Each number is 500 + 40 x the weight over its row's rms, rounded and kept within 0 to 999. Layers, rows and columns count from 0. Numbers have three digits each. The size before them is the row's rms in percent of the matrix's.

# o: layer 3 attention output (transposed), 128x160, rms 0.0561, rows 29-63,93-127, columns 80-159
# v: layer 3 attention value, 64x160, rms 0.0452, rows 30-63, columns 80-159
# gate: layer 3 MLP gate, 448x160, rms 0.0641, rows 0-19, columns 80-159
# up: layer 3 MLP up, 448x160, rms 0.0641, rows 0-19, columns 80-159
# down: layer 3 MLP down (transposed), 448x160, rms 0.0643, rows 0-18, columns 80-159
o29 124:538509397528528483477531513545521428477522396528545471512500499522517536496486484452535530456563464524453422461516564485522519508516536461497480501501425499518539569509474460472504453432529499492520517449472526521513488570502441486415527442
o93 058:448497475458475418514483498514537492507507471483550428530489581568408429529458540505463509524472514561530501491558539452473537528501495512516503499513487485425488534506522488470503513515449510509590477448454455485540491528545491474562560521
v30 098:403530462480509481474497525522493474480545514570505556506574456563492468538478489439539507503420465525554463495456546583505474481470510451467475502456500563503492468498423492475589502442540500549481451541472494447543518529480505445511568465
o30 133:548513499495450498510535524506515514564444488464562527514511575499490592515489424462479512509521580535430527488582442496525554530511459481485531505543470548551468528516452515466548536502467485510536537499489494503457501499486527525400477511
o94 060:481510465497504558518457487469475495481554506468499528513530452535564517545484456498576490443503495461501527551541481486576521558523539481459453512468556537559418464592489434540551482507487478542435502525541454514460468485533469447461474552
v31 103:527500556425554484471523481462493524469512517504570491436485528500561459464485534425483472465497531496522502451485484519468546510466497510445501541541436578489519522490518570509542457484550534446436486585486418552506517564546466549487464476
o31 136:544479481511466489435489479536478501560473583568544558518560418482462520516479486434514501450462476395572556467499450492469470525491500494468466524484452486496520478492486498482462538529404456512558482469502483509495453457439479503451493550
o95 056:556532447389516461515376493495540528496555458484494564553531528534456487514560502513556428508526478499497517496463513538525498460548484515492445532450505464481544565506534517480499432488452471436547451486417473517563522453488501431515521479
v32 095:472557468466516489429513473439477411391471513467455459483565474477525470570469511487524493495540496467456477414489516466488387506527519468578507497470469471449499537508531489492487516541605547450448509430611548497512544509554496394464466495
o32 126:458460612594458463423509603551502472457448497554504488505527520514479564538504532525549507455526453423560491489510468491532577521525567438477425507441590490540521480439490469534533548407490500505469570488491485514518402539492536470441491506
o96 051:547518557459510453492460519479506535465506522538503550461435512467542516412513438479539498506433459494592483543525512456608507518558432546510463475523506554491587526524515526528439458476507517412520552521564502447518498476462469453447480478
v33 097:562496480492538471504566481530516543504473446510559513523434514531503533448532463508551469547520466543435452501500496527508475526516468438498474465474471475478519544433483469468521516535568504456455581508555529486478463471465468572537522525
o33 132:436436516535478484541508544528502490508526521533496495516505476431515492542532541509543522466573515429427527450467535531521498460419515443522492514450513437474530471529513482530440510549495424566540448524480467456458506521503459463529449526
o97 064:554523503466523509556441541575507493530453535518534464511602454475544558476494477522557465553530527472539564468534526485398472464520546450511475479401475459450573524417514487539509540538484519498549488555533534502468578548589460610516510455
v34 102:533541541476488443414512468518495432551486464467467474486494561523472457524600516521444477453453499493501527578539436506505561564509483507454519514468568497449444408476492498518482502461517480511522503496515452511435469506424472475503472545
o34 129:490550507520557488469500502469513581479462549454545434489491506525500516536450458559433502455431505522445455479511465528530460507419443486459522462576557476514520533506524474473469525595420479494452441541464514554545414496522509513492548526
o98 060:551513558545514466445574550458478487561497541499518481488457481508468529498546509416483562470464516566494490522465537544455534535472495484410490436438453418547570528490545499551485555550455485508499574556547547549544504434515575533473459470
v35 100:579506528408442470546462483506473515508412474522505501482491508452538537496540475487491493558444479488519527488517506546472470458508535525559518466526553548507434529522514489470557531511537527510570450568467470457523551518564516478612425458
o35 122:470456480510610520511498458475524528425551554466483541544480542541557536477470460505537482568543515481473488436519525490451515615523541477505513506493481502486476518496481439440554528524479478482551498520451441503483530515536454498389449505
o99 055:532407465583494532476562548455540493449488570545536468497469503496531528468555535512549567491526518416512485484527590527418493474472454508432534477496455481473514428472493543549545552583451480505442448502519490597548521523468462494491477561
v36 096:562515459441546508476543467432559495499498514430537497581542575503510452469520526418505555468509457546525467459523506520535501534493440584434509456482551481464563519563472473475481472533526502438472526449542491501471534543550491498464561510
o36 122:515496565502481468501468463446483471505457486490503501453445534440530468470493612523492506522506537428420503493533455540578532464454544453415458519510498510525509454507531499586521517494466534448530557561484513519582492398495564461521563576
o100 051:525452554489539594508546509472515490510553482519456507559525423493497359485454544430558458500453534462455499556537466458531496475530580525468442440484522542468506462501534529463495414462468493561480530478517508489555468519457541510449492491
v37 099:464570515496573524491551460558453425499505535434588523487413497604521511502536511555541533472475508491473484442566490493511464554520514457543478447503498562569527449491489540459416517510551460466438521527458405545455502492523481510454439507
o37 123:488574439445529468507460517534534488589488504479502519487554510498602499518500530433476489499517481452514495525490509485519532482473538427541445468439477471499514452528543505507505549455446492474522522611539458533487458511527505526481537504
o101 062:472542460439476456450496499477482592525484508476488534498582552455473483552532552492503477535469427543536435529478469542466562549460497489464493517464531560531551623525496510543532520508539565538543530464471451550454474504524507415464519530
v38 098:464493487446555514456496506419499558484442512514574539440471487502580471516512497530516495574495485440464433489483489435510461564502418540470454423544454506490514389439481480454474481548504487479492514460488434485494538482554529456457361521
o38 130:436476531503474495497502444468504448489533526488523443521462479483456465437544500465546531519551483487504576451483530446512549496472630552531405492440510476459588467514476564556458510520577441481480499530541501535467472552489591439390508539
o102 054:433509549564470562489505430512462490468491451471546553539514417549484529472479504393536476487517554477474505469471440557523511507509485492454493531483497523487399462526510481493475464507506524493487502511531477545528501591432640410459432487
v39 100:523479497453515463436518468533498487500389568440517467563455530519476550432524491520546513543473454521442540463454432573515433506476516493543539502461498570518461548525511525522529473447502537556489459558484515552508562489612498472506503554
o39 126:517527498519562478469510487515470486460497529472501451471518517493521421527524537529504455495506476544563512512536513565481539513507473396500540443428489492487490468492475539491511446546539528500545446452521423451495487437536513608566497523
o103 064:475589499524554549517478536485558484544443498471497506456517584468457496527525538530542547466474529534426456549477509511421490529538559509465481516436482488432554482436491478549543529509525476536495451518447553503444536539533592546518508515
v40 096:536466547426508476406562533525481536486469457516520461453487554548525455552467491500559395465489477504405500539469468511513510484524540436473502594537447534479501484439486473493542527524530493483515579474554564525564459446372485472540520527
o40 132:504467574569453448499577524533504440548510500487472491495537482503374470581473485582468432453557496505466500532485543491464465521447473489511496449577524474521505538585515517480430510534473476541501481483522505511486435494485482501572496499
o104 060:533500546559505586572568568414503496463498506509517453485517443521479532478502395477453481519484530510530512503489535551505548499524520437520568461525497477534466417453532493449476472469482494533485558546514563531578472544522488476498471576
v41 104:523505514551426623482531506459551581490568449447499473572583531552518428579507574511471496459532522512527510431407554453542451427514492516497542476531506510513512491463534439465426549510551488557513500509508529525562490511521521502496461548
o41 138:543503481512522506502490564538470436536420478497531547556437534506472496484510617526408465528441587508560463474487489449520547445477510538487468421511528476545507529474566550503533472492496446408527535477415476481524470510518435523512535524
o105 057:544486537524515556478504618490518499481421483495475500508478458566473559478527557467428503513484434500472511511465445484511496512483542466495501491521495480476431517490558511451591489492560503511473565577401540597533498553538505550486442535
v42 102:541480495453561528465504480603461551511472480516500496553362487479455445496533467531457487472468484478490520571545440569453492539462486528615472490500453477541425545501455509470473505576500466466456548539455509530441517467475509495570624466
o42 136:468479436475498512468533513486527535469554442472454480490475487563599523540491494469505466649538463532542435494501553501491502560484450412440494526513488482401500514515503469499496533515449553441503501544568470576500524495470454524611411517
o106 054:425520514493524471526522493514461481542479475498450498467547517550442581472559464588541548545512549451496483447469475469522509486471491448527523531483495511479481462454517519505529545506494475453524533481438434541433523435354482472554500408
v43 102:430557541446442538432519522477517579476576502496458499506442484535470442531521529385509516489537488493519464546425500555496549490523490549465481483530558466487481428545470529488415574493506406468470555406503469463524436516508473483466504461
o43 128:561524476499495507470503589432464495514523494519565500535487495411453553492523448510485451497410531518498416450472516426541504488475459543515571471538475509543482516584531549473483455510521598452556578480442535534576529519457533503479564510
o107 066:532493514505538471470378574496483565512478439487526535445447491427507478483595525543525530457518488560511488515486529499481484495483443493490549521554510509487499512552465479495514532565554560447498497490503503515566526520502562479460439462
v44 101:550474433573529476553559467486521398494433487560518522493470515504503500514518529507511488502500523516521496501472500413457435547494465533543524529558489411474560482529598495512383522470493504498506553562528489538447537458466469420507520437
o44 137:460551531518521527514495524528560479525505465459500482481458476443441520562527559490454530415444483568493454554446515464481488516538490399534459502595519518518522555472441473567517462557489524506492535583464560527479480556445512477531495491
o108 055:475579479472470455498482591561522422469453535420497524481510479447503519552511472542509518436544505554509515460445492496424567515503432502547463436577430526559513498516507501536588519515492536540547507488461568482494489497473551443534515441
v45 103:499571506524469495501471508450442571583492470518571510474514501467494518436467490501451511425429496504506525657515459559512558521519481480416472525498495542552493464452434504591464450495513539553472479578512487451489479481489484425452472477
o45 132:525515428429486504500518494487472517540562486460484547459529522496531507434391449508519471514526593508408550447438499535554557543536476552496541426510488565534536524525457559476535494533514493509474413493478543461501474465485492627424563522
o109 056:475527533528545545536511486443544455450465399527499497514447511561507467518488489448474517487510543461502510418445519505559541558514491546491540437544502488483438513485571505481462567506475499473429464539564535466532442497476500474482468518
v46 097:454610531539474503528425470482516516559511511518503544436464485505565503447520456498433549521534537500491507551521486449563597526467452461467518527514560468452510468470486583578424537477467538395436510505504446472460504532482503520483440478
o46 131:466545450529509512516497406495483476593496521532587501495482542427502473457479408500481600476475509484445538414506519438554503520534519509456476424445399518532483474494501512525485465464516551520504467542499598487494521490512521491422525516
o110 058:495550472536495556488543516414493461501452525544508516474529489527527500434467442443501592495561477450357557504500557459510516514491478425439464433546515534484447430456539527461519494494482557515494499565520529453535499539480439475546454519
v47 099:486516478425447407471555535562601526441482516489513475513465445511517527484518495528524436458564541507497478510563536543515544464581594452437500529428512483481502447475536417524472531514458426475517454535466452472468436431473507524474523531
o47 133:470482484517538505517494438528513502461512483505514463519516501503483450477494522510412481418519476552416526489417520459473477493427499478480580468447494496476422498559530466517528493477558497592513564504485459601536475413464503478487458443
o111 054:504456541546497464508524546483474478499532488485541542519485533536493516518442495464489507506510498556469518482456475500556459505469493533553510550509522498454516487498496548419586537419537401537463511463445453456493409548534503414508563519
v48 090:551527504568509543491473513503564537441553548506484551461455437549412477425528482440447515513488488477499512502519459456515525451473527499540533474453494482453464510521523445530589512500586474463504524480455466507404448472522500569462466490
o48 121:516510518541475479497496486545497531443466521481560457524530509481539580540538509472459513496481497571608488476516573466500495512398509493467431501406425463384480541454502430509468492518553485485438475528497480469501519423523486439494489499
o112 065:515510451497523482492591487488498520465456567440506485459537470438486536565593522543549430491437486522513545516467489524435474463469510572423487512497468479403468565490526491591512429510506504535458538418488487546487538561500482497541546461
v49 103:478449381520497472460490494451463516516485541555541497511499519490414469455515539508578552539468547485509460451487487506473451457463493528478501504438426542480409565489408458491521444498496490560434493462494563508461455487501471453496493523
o49 131:517458509535460562540510529470537553439495495476498467459507525551517507498534546495491454499555496504563486554533464587499501470497440573560485483452518496442522433481472539494490492481492570482474489420545463532485522449498459458441472532
o113 056:510451471377505480466507537496510539426555544445479536443514501452480515495507448515464465514436509517500489507501493536513458456528519465502398475492475555512498541561495497513510482533573498454525535404481464493576488542556499434439491537
v50 096:524477568454475552487488487528504443556517537504522519580523516592499548508537546442528484504491524550490506519507526532497446607527540483590432506497540516549524479522548553408451487491497491542485559459563542507520583537536475506536519515
o50 132:488518455514564450535504562499424514570525480534504507504524462434494575562500579525547462525501487477481492471512500530495485446504508440536551443517523544543580501569498464464516487520429514494524464540498525414452535558494531505570546543
o114 057:555502529498499498507455489559480494537537515542460435532473453464508482423500530493452594500441448494502555499454535471472516437521533476516605500502554495554551516509557473508512482470414442473472564576441514460558443467513524499422461508
v51 097:448579449580507530471529521542533549479531493459513498459477427555535503610482550507534504553516488487489495483493478456465409467493517506503512559455457568481464541613467472450475535521477407469473433512512466487529570459501489517467536548
o51 124:463545523506462486442465514516504476481527513525501581570506517536522540481540523472455555473465501504566514525534494464504590495499490504540456499485525495418496459547524410477511489428495545556576492511603447585492522460452479499524499497
o115 052:562501473519469495449558508444522529505456459495533491603546492425540478479555513538435492540493544519510493487457529528454542439447468500545528531456500524533501604517511456496485512462526470537542527449498489566512464539437475510561474551
v52 109:460472487464459559456438556463504560485510498521527511479499524444451474436490503472461536465534500509515434554535461506478542526450518556522502546469430488452527402615516452490516439485473513530510527528539415534511490537547480478453518476
o52 140:539590464548386513414534459491532573500501436493517534574458501469485500512457523564495461474475487507507539504501542619484546517477513514458481489466461534436503521506465524427503486435511507470472498441466473542515517433475578439412476524
o116 056:507470549541494432492522515491456524465497473556490518492492536464469511452516485453412481508494486491528508544571497475356436510554478501460517473503485542539502467468529522430519531520475506521579509522407483565524454458574539448376453502
v53 106:559495509446494507505504546562531575492553522470475484465535510577576524499498530522492469553517532488539539580511500534511438530517523582469510522469499512453408482557534440483556517460510477509489478537485462524542478493528510491505550565
o53 138:529464520473492537483509470512467531470502476531556425561523462602451490497560583526454525478463471511554566459472503456481481519474523534499515465554570516417467586482519396464498481554456495536485496421525539482488490423470496511442476486
o117 056:555535554507468506518465493518576514536478527513496496455539550510471495524589514498457520516485489446558510491454550501501524399492491508438509453489528493544546465526512481460552453488488532496410495563427543557539400451508517499497518509
v54 094:524445513544533504513497487452605498565526479556517474473504493542503433610503598468544476531474541471532509552509508461476481485559473536470544485607454531456426449429469482532560506542527510497466550484483455501469519556462489530495467507
o54 118:541466402486549532444511537498492498505481516450524482460528466589518525551524479489448492468506516462563517471525459482495466478432499515524507486646490479507534549481492471476428501566445515481468537545445509516501494494507433476424539528
o118 051:520507488510501479494505418480458548538434450468532505533558513494528488516531435512401494533491503570514504467496414519430497497440511498496501450452561452579525545487469474466532513470530442532506450480491488517499551477560518559572493509
v55 099:501575516445557457420529462481499477475519435479539453517546497441477528498456480509490518486498480553512497516497518468506489531528464475463474545569532561514512572549524626532540446486500530477517479549549427494457432510538510458497524556
o55 135:447480532524525439451436478526532458536463561569530551431495518435500467474468484454545502513473525443501514500493457569492551581527461458418519513517535459584463516487493498534529429442443459589496448469481457516529530497483502587523513556
o119 052:481517484487510487473511508480490491571469483543525490531502556469573489472455476509496514458478519532458455574454417487535509527477526507496472473589501452466493508461507528565493570397400551507541568543520525470522530505525533526498507542
v56 090:508501495525505439529550443537479476496524486564485557480470436475538540441414579464543435492549509450427518539445427464460525468565540489517534560561458489492459499520513445542469514430487518444466510430551472554453443583556470481513435456
o56 128:490494546469505523495538542526575543526555510527541475473559469503475528605443464476527437424435464574543506525470506464490473584497510507587501553538550535506563490491486471452443467455533590448454531506498499494512493459507494443490513446
o120 060:503495519493526489520440572467423469533480437469514493467426495452511476471501463493457497451552510472565489534521558550491543567538471500474488472453521524460590488574475504500468503438489520520505514507594450502553475509415504529507473482
v57 104:457541441539492519546495451502601492546490455484512493454589548531585457460501546516508429492442497543530477463483508532484522603503522551509505486504515555461553455538483477509496508533480445449476468527558475471513554495517515513513483569
o57 133:519600462520488519451508495516517572488470501483515478498442517488498463445507523504472574456491536478416529455549471561483592478438539472517553571580562500506559502524502468501482542540428584551508475498413482536499522544517513502468524485
o121 058:555533543422475476511363554485505445494533554578502481456395452502460490505499476538468491498458484452450467479540556549510489543498439469508533546544451440512510459412478489491488453441433554434501507537553526391474545466492496549426497458
v58 095:564431546495478458560528456418585566497518454438469421513444533452530514557488591400480454438494562485510521454459470582463501473575483571484441482465465489512530488530483479481442491473489509462468467481535532521468523555481481476432488523
o58 114:489483519557473511465507533518437530494453517531500504542475464518510508463504479504544438483480566453452522468467520451454504507491539486521524498548534537525467410550510496520487515526512547432565551550463423521527497544523523471474514496
o122 062:548497436502436463467443561495480490503505467470488514486557488518479516485494474497483407493470485468587457525526565473335458472511448522512442521565516457460580517504508426580493534482498488465556524524454469524558502442528488555486546455
v59 105:544463467451411524483495500479538507491443544483461440508559521532459516465487467505466554494447467484493496423517484508493552438410504404476483468548473512567571495398517507508485511482466501488450454502486542466502497466432479440530416521
o59 131:515557448527559500524531506487425491462436590416473481523521511488483515427506365495534528521545487558549493515447495560502508460504508565467475478422530495492480538424498555492551536577509518520526512520524433439473484589529520450507566518
o123 058:562573470519514508518527504501522446434537502525577532474566542525497503485588455504483422555444495452403449554524542529470440552461437511482446487503525474519482578535519474476504466442491507490462472549507535506456521536503520509557530522
v60 094:536504428577514476495514502465528518571542442459473413475501468498477457466456500469488483531448463487513503371450468465500505492470472485506569428519447549482544489457533496539510403468500470436517459559458490448496530509539490433472457454
o60 123:487602514474566502504462463508432528419432577458491517542487498494492485517501488451490532517489500578553517550551498569504523541509465494429532524456447516429494490420511462549510512571513422489464522508473492508496528506504503454488499453
o124 059:538467587484473520452561497450544463519466446481524465542538520547530538477540543499494567504511499511545558471519482466483465533498508541491604484452495506508497483441417559462517501487430405483495508480534438467434490531475473473511513386
v61 094:519500493498439484473493474398528530474467598504497488503400503477506554472491491483497457566498505519489488501470521544498475458627560485434484491552530501435480523477532574565491489474580474433383502518470502471482504492518461505552495502
o61 128:496484464463547447575456515554432406510494531524504506487549493454518524490527443496532499430494522512566478463468491515510450530474480491512410443449435484452448481469528557466469471516501574551597472485485512517524478539485481521359518492
o125 055:436410485459506480525472477478471472544473508407509494525471473478480490531472524453530436451478551498538557442466426507539487528496528462537480417476577488500478444580467584463544475467496517572472546477474476501536478425514507497475502451
v62 101:499575483485530514438453524546523551544473507515531460518511468561463405436518478509507462528478459471431500535474505555525488590448498480575554486516493525587438502549580492485518567482553539482506543594471522500520482512499485440533428475
o62 129:524483474503545511456539548484509490525536543514491484553466466462481612527520591477501492520478506531500482467486547461510507499525481486453535434489345534497572570480472470450456475559497450491438460533517457469491405451519441601492522484
o126 057:475498500540513519484588541519568496505520429501474531524473506500518528527445467516529446468569475521429508522453454454529458556411566549447459569563446542523456563518480453474470494496484496563459442447505513444437506510476471514539552476
v63 108:461452525498469477528472477462562502498444451503479516565471572508424426473514457561504476455494478504522440428576503474499492523461520573473518483467528439486492415452546517531574537589450543492492525488480518545504481518598469491509472553
o63 144:472465460450466515424488536464491475444529438397532436459450497535567484509508557505516485556532467427541464514532466524517432393505573508511520548513449492540482535478486514435502478476525546474442546479405486499543439518464557461480494501
o127 055:456479569515513504503442431458490545463452454420578477489533513574551497571496559499454505431459524553558526504485523452540488425528544556517473497465479463450499522538562488460453468443513524487427502513375468476488435464452502547498492491
gate0 101:455514561567539564456498438473534548525546416491443505555503538458492427540517516438545468491453513540495512464464418513504506516367505511497538523505489540491474524422497461466440444567452456519502567553475469504457442507545547550546505500
up0 098:538440533510520501477504470436513515492547537461425510502465562431489564504391399514464514430510564522511528514478516383488466473511543536494546490548535562488461501530496519550500481415476524528451534491540518578457438453481500480569509495
down0 096:483554482502518526515388529516520441483523555503532483519525520485508575540544469595462564470543519512518507480464498516420496501476474460541586449465468455465512526478461453481532518532524476443464533515603482508506571466453566490486533513
gate1 097:428477505484515552540548514495476464536532487471500451524486565510501514519487485457553448446498595602487596493476467507499544550513488586455522520465481551464524522514551535527485468458472482493451540440496489419526475503461454558567463509
up1 099:555536539520480464516525553531507512417511517515533461452577465514438519475548449468485511527469457520488511511504461566438535518472552520520446476493479497487550551524505545491435506514560588452480544530521543518546471566521481512488492544
down1 101:530516477527530477471537482541497475543505531568531556498630431498475529521546481517456486532503507527504527475461505483459453503527516568472540535517446576388488512456547563398452478508523457483525478489527530542535556541490549533450539541
gate2 103:470537558498564457518535470485538481421501537545459445472490445522481489506523497485508424550438488419453469500511487556423524485486490467505561531443541441548482491531516512528468389482553508479508483381487451489484499498528510521506493579
up2 113:495470508477553480520551496549464461536544481459490458502478479514517510507490468528474527574518433503490483477571435513481502528488476454445542466453562509503469450581501449516512550469427473569526409559501490468475516467426539448531504472
down2 111:531504512490525479631491460541513514476572420472576502490503464457475536406487500519488515460448464451467445466540440494441538502515489534578496479461446524489475523532586544572585527484508447455508519487442523481509472487542561518545467436
gate3 105:439480482508518503499507534465469491457535475489491548502520456514540500490485468550536512457548482519501572548505545549450473484475530448567489445512468468398516552543482451436461559459472464489574491501448550433511539467525505484511615534
up3 104:580563573515483444506539498529430482508511492411471466498506544497520543487469545552484519501490459540477483561456481462572509523496429461457484554482538531589574567488449441531493418506486481537467540574432518543497477441457509545501519488
down3 114:556480520512507505479551496377421522501530472576427534424459465447496447500549498466470514486517503571494489458440492501498529545443482469459540463483518528486463534493513430450486517524546541425518512488512422506454499511550498455454456513
gate4 106:477507472454511511502522456443489416475565431567471451524553448468559501555542532575459469499509555524504616503534524517460437526536449508462518506551459520556490481475446606450450545481492518529515451524516499466497462467482506546517584603
up4 104:554435556486505545496562489485381552433458498492548517454492504558531501457490557514443559449491472502515556485564476496481508478483506439477509498496551556492555527489439517525529491501560498517549529491438523462448455533547583512516549518
down4 106:529550517523418505541407546495480461436528557488547575403474583572574502486483538494513542494544484498483507494471464553514481470539507495495496429491452437533456554488448502527454421472507470559505465559497501520519512540472519518538470474
gate5 098:484543481489540569478529475469467427479508496542501500489523511481458503578463561496508492530546513457549525445528498505501514517483450519500484481522480543435523429543489567522508519564563540463492540556499478502458517421423476457519471500
up5 097:514498533425525512498559471508562449469479521406446526525569444464460496455463474570513522487481452485564461472567545513519509576557514463521453501456451497524466470551498497536553432466558509486465430473504518530439472405485432502494471494
down5 096:552559520536482507508501525493499496441523521518491490526560503501520505484460523500527559535488510486495450536428504556588471499596477530458505550474479460505438462496573505503514517500447500548440477459511491380519492495562492461586518508
gate6 100:475468537488534448529537507529532446414469492477474447512483491444551538576526464494498529503556475508544519447534460441490490512505477533486548532483420512513447493439470567555519495478478545494506494502438503504515498526522474515529501513
up6 103:536497468496559526460507508482524457502467494559520562610530453566495499508486428488537475485573517539526475498583514466482463513545550454480473472550458516457516520564476409510472431530506465572516495476572528461440498459551502506548581515
down6 098:448473581533533445479538490525537522501487485490512474507472543488524553575515464448502460519457464517531484511527535449405504470483482513521555441479549588526565473560458472544513440485497494481520439468625489564497545492529476497430522510
gate7 104:519520521499524515481522438455553501461399587490535388520526524490504548522484426522469423488502513562507568519544499525515492630457487529482452479430582562377413522536555574461564460517530558501526511460541481510505521508499500490492508530
up7 107:539477533504492417483473482537536480495549480526515478541473466485454492532515519496484509503466474484491446489481491534529445491490542457506537511478501470471480453452543506544545509531497456482541455555541587575497516475505505478460466534
down7 101:478534463510495591508512488505508548555422552444516525464541506559506486502504537471539480606531442485508477493404427473456454526517489485496545520493560473516493462510530465477523516445536434522551537498538536487481551480441481560519491521
gate8 091:470471499440487578544514552509461570469498510507459519419479531483572464443570572601486541540526592540541454569465540427516496493464503553463560422460531519541468490495424523482510480465540499464512493545543499474445404530515488449458460485
up8 093:542570469539509434448486568455530504504469512566544498523487506417453465553425476469447466478498558505485447428520470521577541517444444482506481546477522500472436525547459530516585477469475478482484552447480477550451517543410540536560502556
down8 094:469589509508514531540522512546491479487529521486567602489509511519448524555504474450453469525495545515508549478446497489410512519518436470478524580479505491558499541543413461472433530529506443488478454503576446484541496481468559428426493575
gate9 092:504553462434509486598501503528472450534500466557549480477511513430478510454550476507497551535425567554516441434508436506474453434574478565458506557411551445506511499526540499560385541523503422554537506525574500470471494552456541470559535530
up9 102:448490474530509563478464510455514519440471536450526448481481487452413523397474491409523477499505514512477473576497483507420542535599470437528509460488488592476480541508498525567516447536478422454517459520429506553588493435450541527506555525
down9 102:522445406539513511524511482536462544486478487494520469521499557458494492467515462463461456444522480488537470533441433491506499501449519500541531483488520492474537469470448524527451519552400532529540435468574511552428478469541443477457538459
gate10 096:461509516396489479473439536488514500475406445523457541502504500542473486454532496502470545457548474526550449462453547496520496551467509544513519499474553457473572545471526453473472452481458459491532520472570612406520474518538488481522586553
up10 101:525430571460517569487469575558501536452525458547525408484527462494567508517536467536500438478475505509455509505466464563490504469486509464443471463473458499479544517526523485546532429536524447536569541481406441504516436475458507515451554487
down10 103:419448484493596513537549530492541495550487479535547491513528486588482531479467518496548443455512520507605510534495479531431613552424506501472492511468475506487453550493447500446509486504534438497528622486479480512541541479544477472517453524
gate11 095:588583482446415526478417474517474485426464521466544469437385466553474445526516521544544464538484543469445467470501525519488478447572496554516481528533511472552433557483415496515517490545542473490488530421476439467529490521511456541502541480
up11 099:506535521490433508476468522499514454464432521486474526488475496455504558481526466517515522420543520467518487505497501496501508592545551447475500558516478488566472529562510503502447509451442480487458458607508568488482516579396464435490565537
down11 095:484492412541431460454435490485467486519530468473425473463581511431541537506525472521455552499544466504527487449487570498490458522483579486516504549462535501526557522500523459492518532435475552490537493444528508544560538533485494485555510482
gate12 099:541487514596487531416480512475494520455436496460486473505448529456475471508522487625534482539463438528553469494485554519432522466492448474527495474543510550501461538506478500469506483487533511444494582409493473472528436450520445509520461555
up12 102:503419477470447477552448483472517492522520471457474525469524547446480461547489465515468424474513526561488517504450506490533558544454498530510463494466544577462493464436535528500521442522525517487477489507481538440497527464548507606519564480
down12 107:512493530517482472492466579555584581615476511486481476528488449508481530545550455479458517480554523501484477432528485530483509490470503471486473505534581501455553524456500506505572495527476581565491490399499496553469580542575585536507511409
gate13 095:470506521526497441497490499544555490471410454501475488499497434520394507515519465430525456467497520519495463483507563512501499430439431549471488551521509504535469490522465519541466478558496511517507527586523467495505412451540512500496431465
up13 095:567518496540472489463518502538485481480467518544513509547566516447502495447480510505562488557556482514529419447516564492552601500507479519594481510445472424531533519479569516504372432471485585549496480485498560513558464544519486517518584550
down13 095:468563463481513511529440552460554523508521477455544536538553520489482527441521477498460536547516564532555472482451473505458487471480469537525464454483499421543503455521578441551459445478520548477516444523525485482455496504533480517462487538
gate14 096:543535530513488542452524500480507487473421549487490575473566443535502553539473550483440584463558506477509508514414517507504463449493509504507477454567513526522478475462528490451435585525457507569523513508533481600477461541462572517506492492
up14 101:517471484535541518483552489521514502523616516496501547591568521492544519501456462429461530514567491458534523504510520491496468525514482502471473497536484486490542511409482379478495530513527466509481446520544490455434531576491518554529490499
down14 101:498502534523507524478447551544508454443499530497505517545478555510491555515484526491513558544525556412539450482553508522410476514531477528529458473537530562482513526511561408456517463499495465458519467474531448463508502477444441519480502483
gate15 102:463463495549546518558438512554510552449527420506505543482420538410579551487528507476493492495503536428490501511549468459478485472480612495490522513493499569501494467509448497590508511490446468526391447538398486489486499485521622566522456513
up15 106:579588493527514557513484517485487503547495494480460512491563490479445566499507453481467506522493503470556492504502553556492539465524499527580565483569570454524581489517548481537529430472498544502483538501504519493486589504544572503595482493
down15 099:526469489488453516492506511462519532505561466512541490420514476514491468479487517438536502519499558401533470560525423462485523495490526471425410531467448477530494568494478503515459515530492465488483516509397555490519501566504521555489540423
gate16 098:409457519464473549477588528463473482418461509552501471457453465450494443527549529504459490513468539440501487567524487503478468466527483524477551504543504537495432440480466509487534479458526514503507498529535471517467476523480515442528493449
up16 096:537418529436501557510516491532477428496514464525499498541517547430574482508510485484529565452446546522464502445546551518444434520483469503509535411496509543508520494559524495470473506476527459547488402496582480410453453567577470485503511516
down16 098:614513514392482591479425426482511568479491531466497494536499502536533594503457514446545521532473520494518505456452439519534513565507434510492543521544476502511476454502526454422482508391496475526579502527408458558485476514527397487520498562
gate17 101:521560421572479531529561525461560591527488477558517477484461533533479451512501512468503436556513530539467527573498435562449521501468474480568428484523567476512533505483584474502493578545504511515520528517478472540518459487524464510551417482
up17 104:544552517409535467499521553536494601490501530479421518493540426530492473543419456500519506564479502516527487485558552556515492575503482517497561521526570520523519534462569537507512451442494527474571492499488497558516520500485482593500584518
down17 102:518529510493529458528479522507512465475529537474518539497517594561493473461467464483515527546498536420567527515503449475505470506468473503524557456563600553516548456452499482491512544453580445602494539595563501581521442543503415479539501567
gate18 098:538442544564488509519569471491574551468460496539484499444473542532461492573496477497513521533528599580433458475417469565495519434440514518529479526498564512574471453486556443460557517514453509528515499479479427534418499561531475490469434508
up18 100:553559447519516466430528546572521524516500453537506447475518535575467460514509480488553472436516509505517462528616431559488509443506495480522437570505452479502535476513480506507490472445528540541580460455510495565524468553513567548472474505
down18 100:498426527429593481446485511435555508511501481469480472537493499533507501510503571518496491543518599444580478458466495537472523512483521547548477502535484530459569528471538512496483441428552465479488497587505500453441524601553465563556489529
gate19 103:474483632494478520544555350470563459490485529516517443431557539460497511479496499483538490481517542519461487520414526519552492494529521561529549447503515567540508469551503501474507526516568570524447475569526479495467462531473496538446504508
up19 098:492521518426522507501506430456506472522503546490468451452522475479450447512476479507470492473524520533497561450521477482502476561512504481522481465486523493487431479508493436482529533492545562524426535409520537517578491500523502481504485407